Weights of a small transformer language model: MLP 5120 tanh GELU, untied embeddings.
Each number is 128 + 24 x the weight over its row's rms, rounded and kept within 0 to 255. Layers, rows and columns count from 0. Numbers have three digits each. The size before them is the row's rms in percent of the matrix's.

# layer 2 MLP up, 5120x1024, rms 0.0676, rows 2759-2784, columns 128-255
108:108081128110130132137108144133109125100120119144115107098120134144133121116134137187146094105139127105133133155123133135082122107140095135107108113140122136145077134127125111080115132107099123101125143197082173102081157086121130135182126137099125095123136158142127130107137129125167130166124103126137156158176093141102103124100136114179152118167124129112113123155117104164149113134119
104:147109127141113164135121174122147088086121118161121089099143113128100142105137189160166118092110124110130140131122151113154126122134137140094117140154128110073146137097099160164144129129122120168109109128138134139136131108056143097144116107150107159133088143153118129124166151134151089097133121141111125152109079167128136110123129134133123126115156107099145104167107135108137116153128
103:145143174116113128123135115100163142150168132081134120146134102100083096118106113111172079121114093161095153104099129111117114136130127125136148112101093134121138180137152168095077139103118125152138135141132126131106110165141147098165156078115130095138150174112110141159154109150121184108106115117120109094130141136159109104100134113099139116094132175120125119169134139143130112067169
105:114120120144085102141164123092147093129150118106137117151142159130101122169120155103178113122145147148160065143123140148138125116112121116133094111158142133091121119115114115123171124160097168134118085159089104082121143138115136129137130084154123086111102114186141176146113172136117106145144125140152117137134137086125129145155082111134118139093186105124149132107168106151096116111123
097:110159134120146116153160175133111083102073106114163164114150107086124132151126172107141126145119094067154161172149134112116148154122128162121110152108114085130144124118110193128146096136129143122145144114099134142154137120131173109165202110121126081139109183106134158105112116192155124100137158179116159122132116122142132139074119091128057151115126120120100148148148146168087146089126
095:109120143140124133113162134124119165119156102135152122095143169165175144113112118179158060118127113152132160176105133119109161144126169103173117149092101115108130140116126096107153132119111082127113118158117125128116135077154116108096121174097134148108091115114136084152138151140142140096135122136076132105132136100124098114177134111113084110125142128142116115125165110145145094110163
101:110102114138112149134088098151171197128090109155166143152137096151158149142112143114145131143153126102132096108130124101095146086123119117040132117136142189084085147138148127100181134055159149120137131113120134141147126149123118164141128142102142160122142129148139163105114134103118102152124112137107132119114172118090079136127131134136116149138131120115152157130117109138106116108109
097:139126162124148134140133096107129108104126112135159161121147150133088106120111136121135148114137163098099104138097171113144130133119117144173138152144121103064173122128132092116119099113142084175151093132150150137110108084153136152137121111112131132164147096107120162146175102145147155151151122101106133137084157100119099113087119118136154138159145128117109119129138111141125136146148
095:125133097109092123138094168149164118127120114141102168139103139086120117144166112144085109168087159107159123143136166136150115123086166152142131141118177096158122111138113107139161182128115137164189151132127140109135121125160137178134089097150137162117156128132151144152123174134083152128170130121135117107160152111096149124091129140154126151090140147082152149122157113128121138091105
093:114128107147119158126144117138170092117106145132165155127157158143121129133143099164115115119171094138123102087138149092132109139126170120126129165136099124137166111152096139136096123130170122056147138141145142188121155125147082145129171148131095157126127149124149147092156179119148138053126138098148108120139078144147104157152156114120165149109135134179118119125140126154148138117137
101:109140179155133132165116114148151154129090103127144138158174122137135162101108108149116189106175124105134156113112127156105115096131130122120146089119126151120150138103153135106131171131128118106125122128135117112100099090119147131126104120171131126144141165121111183134075112147104148149115172151136178123151100146104086090121135157152135144113105125113096138070140121144125159103133
096:156188118108119104149143144087109098104117106154125097184187092119099118119120130150114129099103127106116132125097140117131157146154126081128124190110147090126116143149148129099130147130096163171141158079118131118140110150106133130162155126119072153139084133140116154132134131107139123125132140101077150118141083131125131159119089103097164121107116135104098104135143120122097128110094
094:119148170133167105145153129106152165092117143152131104169088075150167119135091096128144093126086105138129143130106143134107119123115118084122155116123102126115110113067122129153169148123141099127110108148109121157130102100144092097125107102144113126145165133094183138118126106153101135170132142132105122134169159123144119114145104142154147103143084098077131127127145104145117078168116
108:143112123141166114087123134138154132111134110146128140149144091142139154135104114148147126111160129078138091164118122115166137096139165129110133153152115114158138141111115127119117100135164173189164167109097149085137115100127114103136068137141112106145092137168146149137129115125119112120165094129162157155154140127118165141117134152127119152118146100150147141135140138134184099147131
102:135149098064116132142122119161127153129164101154132136139150133089123133154144123147107107130123156098075080126111130093129137125124163109142125131124111101098128122128126127111134103133147110166120157069123145140134099114120094127107120142134149106142106105156104104151092132125112182124151164138135111105118120149131143118120062125088091101143145112089151117139103119160140145138140
101:133099160159127131076109153151128147146116102131128138105120109121127117123115183095126157115129146098087122130131105107155104105163109117109151128149124141123103103147090177126114105142118128166154155103128149127155095093101153101114125140127172134150188144133156125146124114099132161103125176110097145124165114106128107145172158110122169139118065162115117092172091123155157137147131
098:124136123116102107132088132122108172168110141153114119194114120148079113085157134109098152121158156162125155106119088125171120100140119111105104101125152151111132099091083128126120125108137136145115129161153136123141153121153082165162108139147120107081110139155100133144095115106115121153134133114088057097138133118101113151124125132096088127111133130090126096096152117166127137162129
104:154126095150107135153145123091148107142115139113125140131133116116137109122166148083140108125152139136150078095136144161144104099129126114131134183171175127128143122138145118133144106141160169140159096101128101115143139111130132103135145105146140127108132117129122133106130117110124145137118100144080165121097153124131118141135111119096121150135133135118111093105142071153086177138132
101:054127144132117120139158121146145130092097106089114111148134129092150143135116103117110118157130141176197164125158163151132155139116125143128101095151161189124138126157116136119119125118067147160164128095136177122118166115157147057061108159119095108127117144147165144103141111129148124114163108152128134100137138119097122102100129128166112127109116163126112114095113096125097110113118
102:179202071125155143119159148123113141124131166133132123159106100079135168112148161149121147149140100121115141125094120062122151130116148134162134106069165145159129119122134114097128094099151181103086149103130083149143179094128097136160136120102141151121144134133152118154153107081111164081122068127107113103138090128167093151194099127157129170136123116152188120131137161145104182136135
098:118111118134157129180129132131099110116123161179145157146112104127118137182138096099123118145081090105060145130111152114124125126099145133127110167112126116110124154110108101156124147140115131113138142136127142133123169133153071154144142128145141085105144120156125137159130150131129151133115126117100116112114140158183113153169085114129124136106100099135142127121135153132161111075121
095:132138138133160121168176111151101089114144107062180136142149152115089139110141124096101128126119144143124149104113154092178130105141139133131125096135114090099149123136086128116117133117154111154132124120139132155141129085169168140115094126116115159130118114067135107112119140142108134124144133094115087145161111134139152136135104154117143139142140149107124123146136137155112129138153
103:150149183114140098138126108110148111119091131101156144152157169137087120158125172114135155124163153100134096125175109117115134105127167125130132140080111107110109096114104102093101133109165124110152147118104122138145115108122145197161099085175112171152124122128097116139155149094109140114114130113142129157164142121139098154124105161149143125114147109085117128113147088161149097099173
101:174129157151103102141137122112095158165149112130153124091133118145135119158143132094137086143155169120108103110018122114122126158163121128126175118138166101168166073161095131084102124191080102148111142145136121093156155149115161177121118160141099123120153088090097097113152134128129126141128135116076100115096047111127142158127125174111118091135127164195121145142120115115082127141121
098:068126092143132145148127135171112127132122097164138133100100138129133144108109130140165133138105135112109156091109072106099125135159116086140116119135120098137104128108148130137120131092109103148154113150158157149144135090127120150140086147117115143145152145121123146096111100135152107147105100119145110070167163134100136138128103101089138154129130100118139134165149114081145116086131
098:136086093140111137105129105112116107131091093122121121129095139141123129104076142146146164094109130162093168099102148108091126164115175164107098182076127124143118114161106125119126152126104110100124133111131170151123157139110163131129131188174097152090127142144139180173153108148135121130131166147076124165108102156171147120118132077135116131103115131132124106171132125136100112121142
# layer 2 MLP down (transposed), 5120x1024, rms 0.0135, rows 2759-2783, columns 128-255
102:161139097121122122107124150108151148140142145115089152093125122167160148115124120119160120126115132111167133111127098116108146098143123123135121112143140156155146135118102170101098069072106151113142130155123139116132135133139123144145168170104105088130103134158118152159143103107174130120163136106162125131080155089133104093136104125136106141131138120139123161153140124141074112124094
104:109098101148138124111147150161134070113099136158114126163156144120132090146110125110141123098139145125165125078148142099118124152137117142131140140106132108148174135123106116083151137103138110150129144113154164138165120136123151160084117161158125135108085152113136120147139098182135114144158076148133112143133171126109120118120125134100112161064105107091125103126155142151116113137101
100:130139132135101132126071092148152109149128126092100130096116138141149186103113100118133121133135143160060156110151134128123119194157179131151127146077106109126146146113131116115138140097133132121130121114126111094145111117113167156129140083164139099091114122168115125092161119143122135121113119144123143121125147117124096117134143159165129144127143139143142120109145106135153111114110
110:120081127112147120133105140117130122083113139122079094145108153168111145152114102126147133100132130126137120159133160124142151187133134153157111162095151109106140105124121159146108104137121111144184111147107122110118122124123120135142098120119140105148144116172102121094104139113117176174142173152112106133091124123155090162121078153124093123148171107152144148119121124125131119100120
100:136129085128145153135192191139125140122125115103126126139171117109075085149133127120097103157094149118166139170116117121059104148117150155123102122144078105098142089146129115106154135101118115141190117102112122124127104115163107136124143138102100130117096160134127177131116131155118148100150109146157142143136080121167131126109114111157137180128113118086118129121111127117115164140151
097:138154164154115120132122118171111148114191111121173122117115091150125117147130130120131151153153127170093122121152118085166152137128186131121100119137080130124145121075143112109097140112080139111120129142138103116161130137132066134160180128140116151139118101139101154134143164159096163129119086123134127121133140099162144112107086153159093151162069072160117130115166174165085072176114
099:117088120093122124127117077109144184137148109108153093160087109144095144142118137133131087192101118090121120092139090105118128145151115214145103104141164143110112131101179138135141074104151138148152166118107115166128121136156135122131138110110166157133134076152099118137128125108109088121115129127055130108113129134148105136125100132142105091134098145139200152125077125124089159140117
095:108130117127136139136128122124097154124087122098136125132132096138148131139118174132094122087125133138153138138179142117100133112136158130133104149111157107097128170139150159149131128149145126124145087126135136141121147164162146150124074086160173085136129101097087091143095144104155094142166106112117163144091126110135089111147146070143105116117138137135133127139124155093117143135098
096:132117159115118131094081098095135108143143111145149130107170122145108153138143140128149125119127185104150145150145126139111111126095141156161136121067114133149127137141133147157169159120124131130105156126128166151125124107111156162133199147107122152108106144170130137109138098126109123196137118135117099137103100095121122103145169099122143161133154164152145132142144167149116108168119
106:094086099109109119046158114166128191130101135185138141122129165170107126124186126209096103143129119170101113125141119150122093137151119120157112130125113118116129149115126146145123145145089135137143114179154108154143092162146133116108131143143135119077153131133119156117166176112127130107112112117139126132114143118120124140161107088115123115089178126169096140096118138128099109152138
104:113151094112119126113127139127142147163160146148135105127152135117132118150121088111104122109124161118110101119121164126120160124116112126164147116150127149158145075138152190145147102101105146155163148120151159099113135121159137155118106170141114154178134133151108126102127124135117141140134176110144108131134093143150124122122111125142170187111153166145158152124148117101166132072147
095:169145218131124144137097149153094114094114130104087140121111127089105164099110133118143071114109102148129129129101151097121144117131128083173148108164136090156124139109162148137102133132124185107122133164120113148151139117141083170121135131114144148182077170106128108133170141096123162085128116108085119145120108137127087160137152129146135116103084118149114105080116150128146141116089
093:191109135094153135131138143131141160099092117100167099128129113124130141153103126131120107140109158056129154091120121121127167138114140113109135150107141132123138120126097141118127122131168125142137161117112131162094116062106139104099155074178150148125101128114135129128145128111146132147115170122133172137123121084133122150152128133118123145180172153113071156141156162105089130134145
109:152116068101148187119137154168134122158123122126095115121117127134119094109138118099117126123101130150122101134163097134184131133101159133134134126075119098140147165146109116151139092109165135174124114127122125134078126117152135141147098116111146126106169160172128122135125149134172109100160125112191136139129138152098151124172128170101099132119096147156138133196140125142143142147120
099:157139116136177128126098129167160147101105164127125116112159131114081113132120095127141131125169097115103117124099143111142159168162139125168135115131122124159124107130132125108130117121110167098129158089117135139140137122123109130172150131134138162131137140085127140111140169088110141093170143163120129124154142102133136101118147095124089117101129097109161145163086120125171152141120
096:110104146097144111064112117103111149125118096126138145132153100145156128144107139127105158130081150116090126111126112179174098097152138117096126159169112137128133111090138126110106090114146125138127162094134133102121109097129156113159148192126134148134144131122156118144128125115116152148148121155076147119110108182155112128145130111136132100134082092103140144151105129160119121132130
096:139147126124125117126065152115151153160143136105115125106078110122118121119116123134130202140158146132127114140122143168077146098120166134129099147142119077127140072085144135086116111128123149100111098131130125127167168113124081098151146153151127048152133119139113122103118128151147119136121133086138079157123132139101103147085162126108098160155166123138144106124188158136146157116147
104:153142076143135136161170109126147151134107060114133164111151115123122140141110104142095097141121139137136132141179118111110120154105138133119151182158078129143132115126129153149157136134147132075130097129094099126106151144113134126152119130139096090122119148150151142133151181143077136143109119166135177105112083078087118145148119086115146142145136137164142122150114111127125172144115
100:113172106098120143134164137124151141075093159141155153101130157122109128133146151111147110093116131154147172129130133091099161093095098124104119129134126127147159110115095098139126117072148138123121155141116116128151140122134121096085147131168123133130128095129122139111155122133156144096120140123114089150100163112089141110124110108116162139108131111132074148137068114155162145157119
100:137134143072158088140157102144127135116152111204132146128075127131084158082123150132115145111144076059117144145146163142130125167095137113096132092136165158199140119131169150127086143165153151138153115146193102113075140131123115143134129110102107132193134115109106114122122153082143134142101149162105149109114131146096122126147123107149133148111093137133124151116107165117132145140124
099:147105135125133114163157162105140124136154099121139130100074161064091145174109104152136121111106093159070125137145106117100111136118162093132134075119162095163120154100121093093127149153083103122105141167110135117127178120118153130097129120152177145105096116138140112094122128121109103097145148122116108126113145156142122137102141129121143163129132144119122130138151145188117089123133
096:097137107153154156152161097157122098114125090096135125120166066111093120104132123145130159130155172129126141104072125118134099125157160170126099134150135127065128127134115166100144115099174115130080109115197142083151127127147118123119129168128080130134089135138124117113157116167102108115068146146121102133147137145100140083148090132151107134169122121143101119138101126127128104119130
104:142146128083112112137113106110122124089095148138105123119145117128142166118094136125105151153122114124136118119117161120193133110133149121125151081172139134118151148160108144110102127079139127127107151160141114135137114088170141151132134135143097102140162159196082108159155118165113124147127057114140192145141166120105138125130138105153161074149121150106130125071150102115096103114185
098:121116149096113124123156121134141184170150110127147111154152110136167125155152115153131087171114157119069105122076141116149158158159131154126174128135169109135148106143136144129128121146110137141117145136121073119127121113109133159156136081174096104144184097126143167134127123159093128154128144118100116128143128152104176124120103179108165070158088124144107156123093094130122170139122
100:127133127144143118146162113125144091127105114132126122117134109123097154150126109130140174117124146115096112144118123122125093145151087139129134114111132131143143182100129139082129149128118138133144118154126108138096123129106144137176115150131157127103151103163111106116115079169157133110148175128127168139120118169099184143112117169123127122143092129131118097103134165134142113151079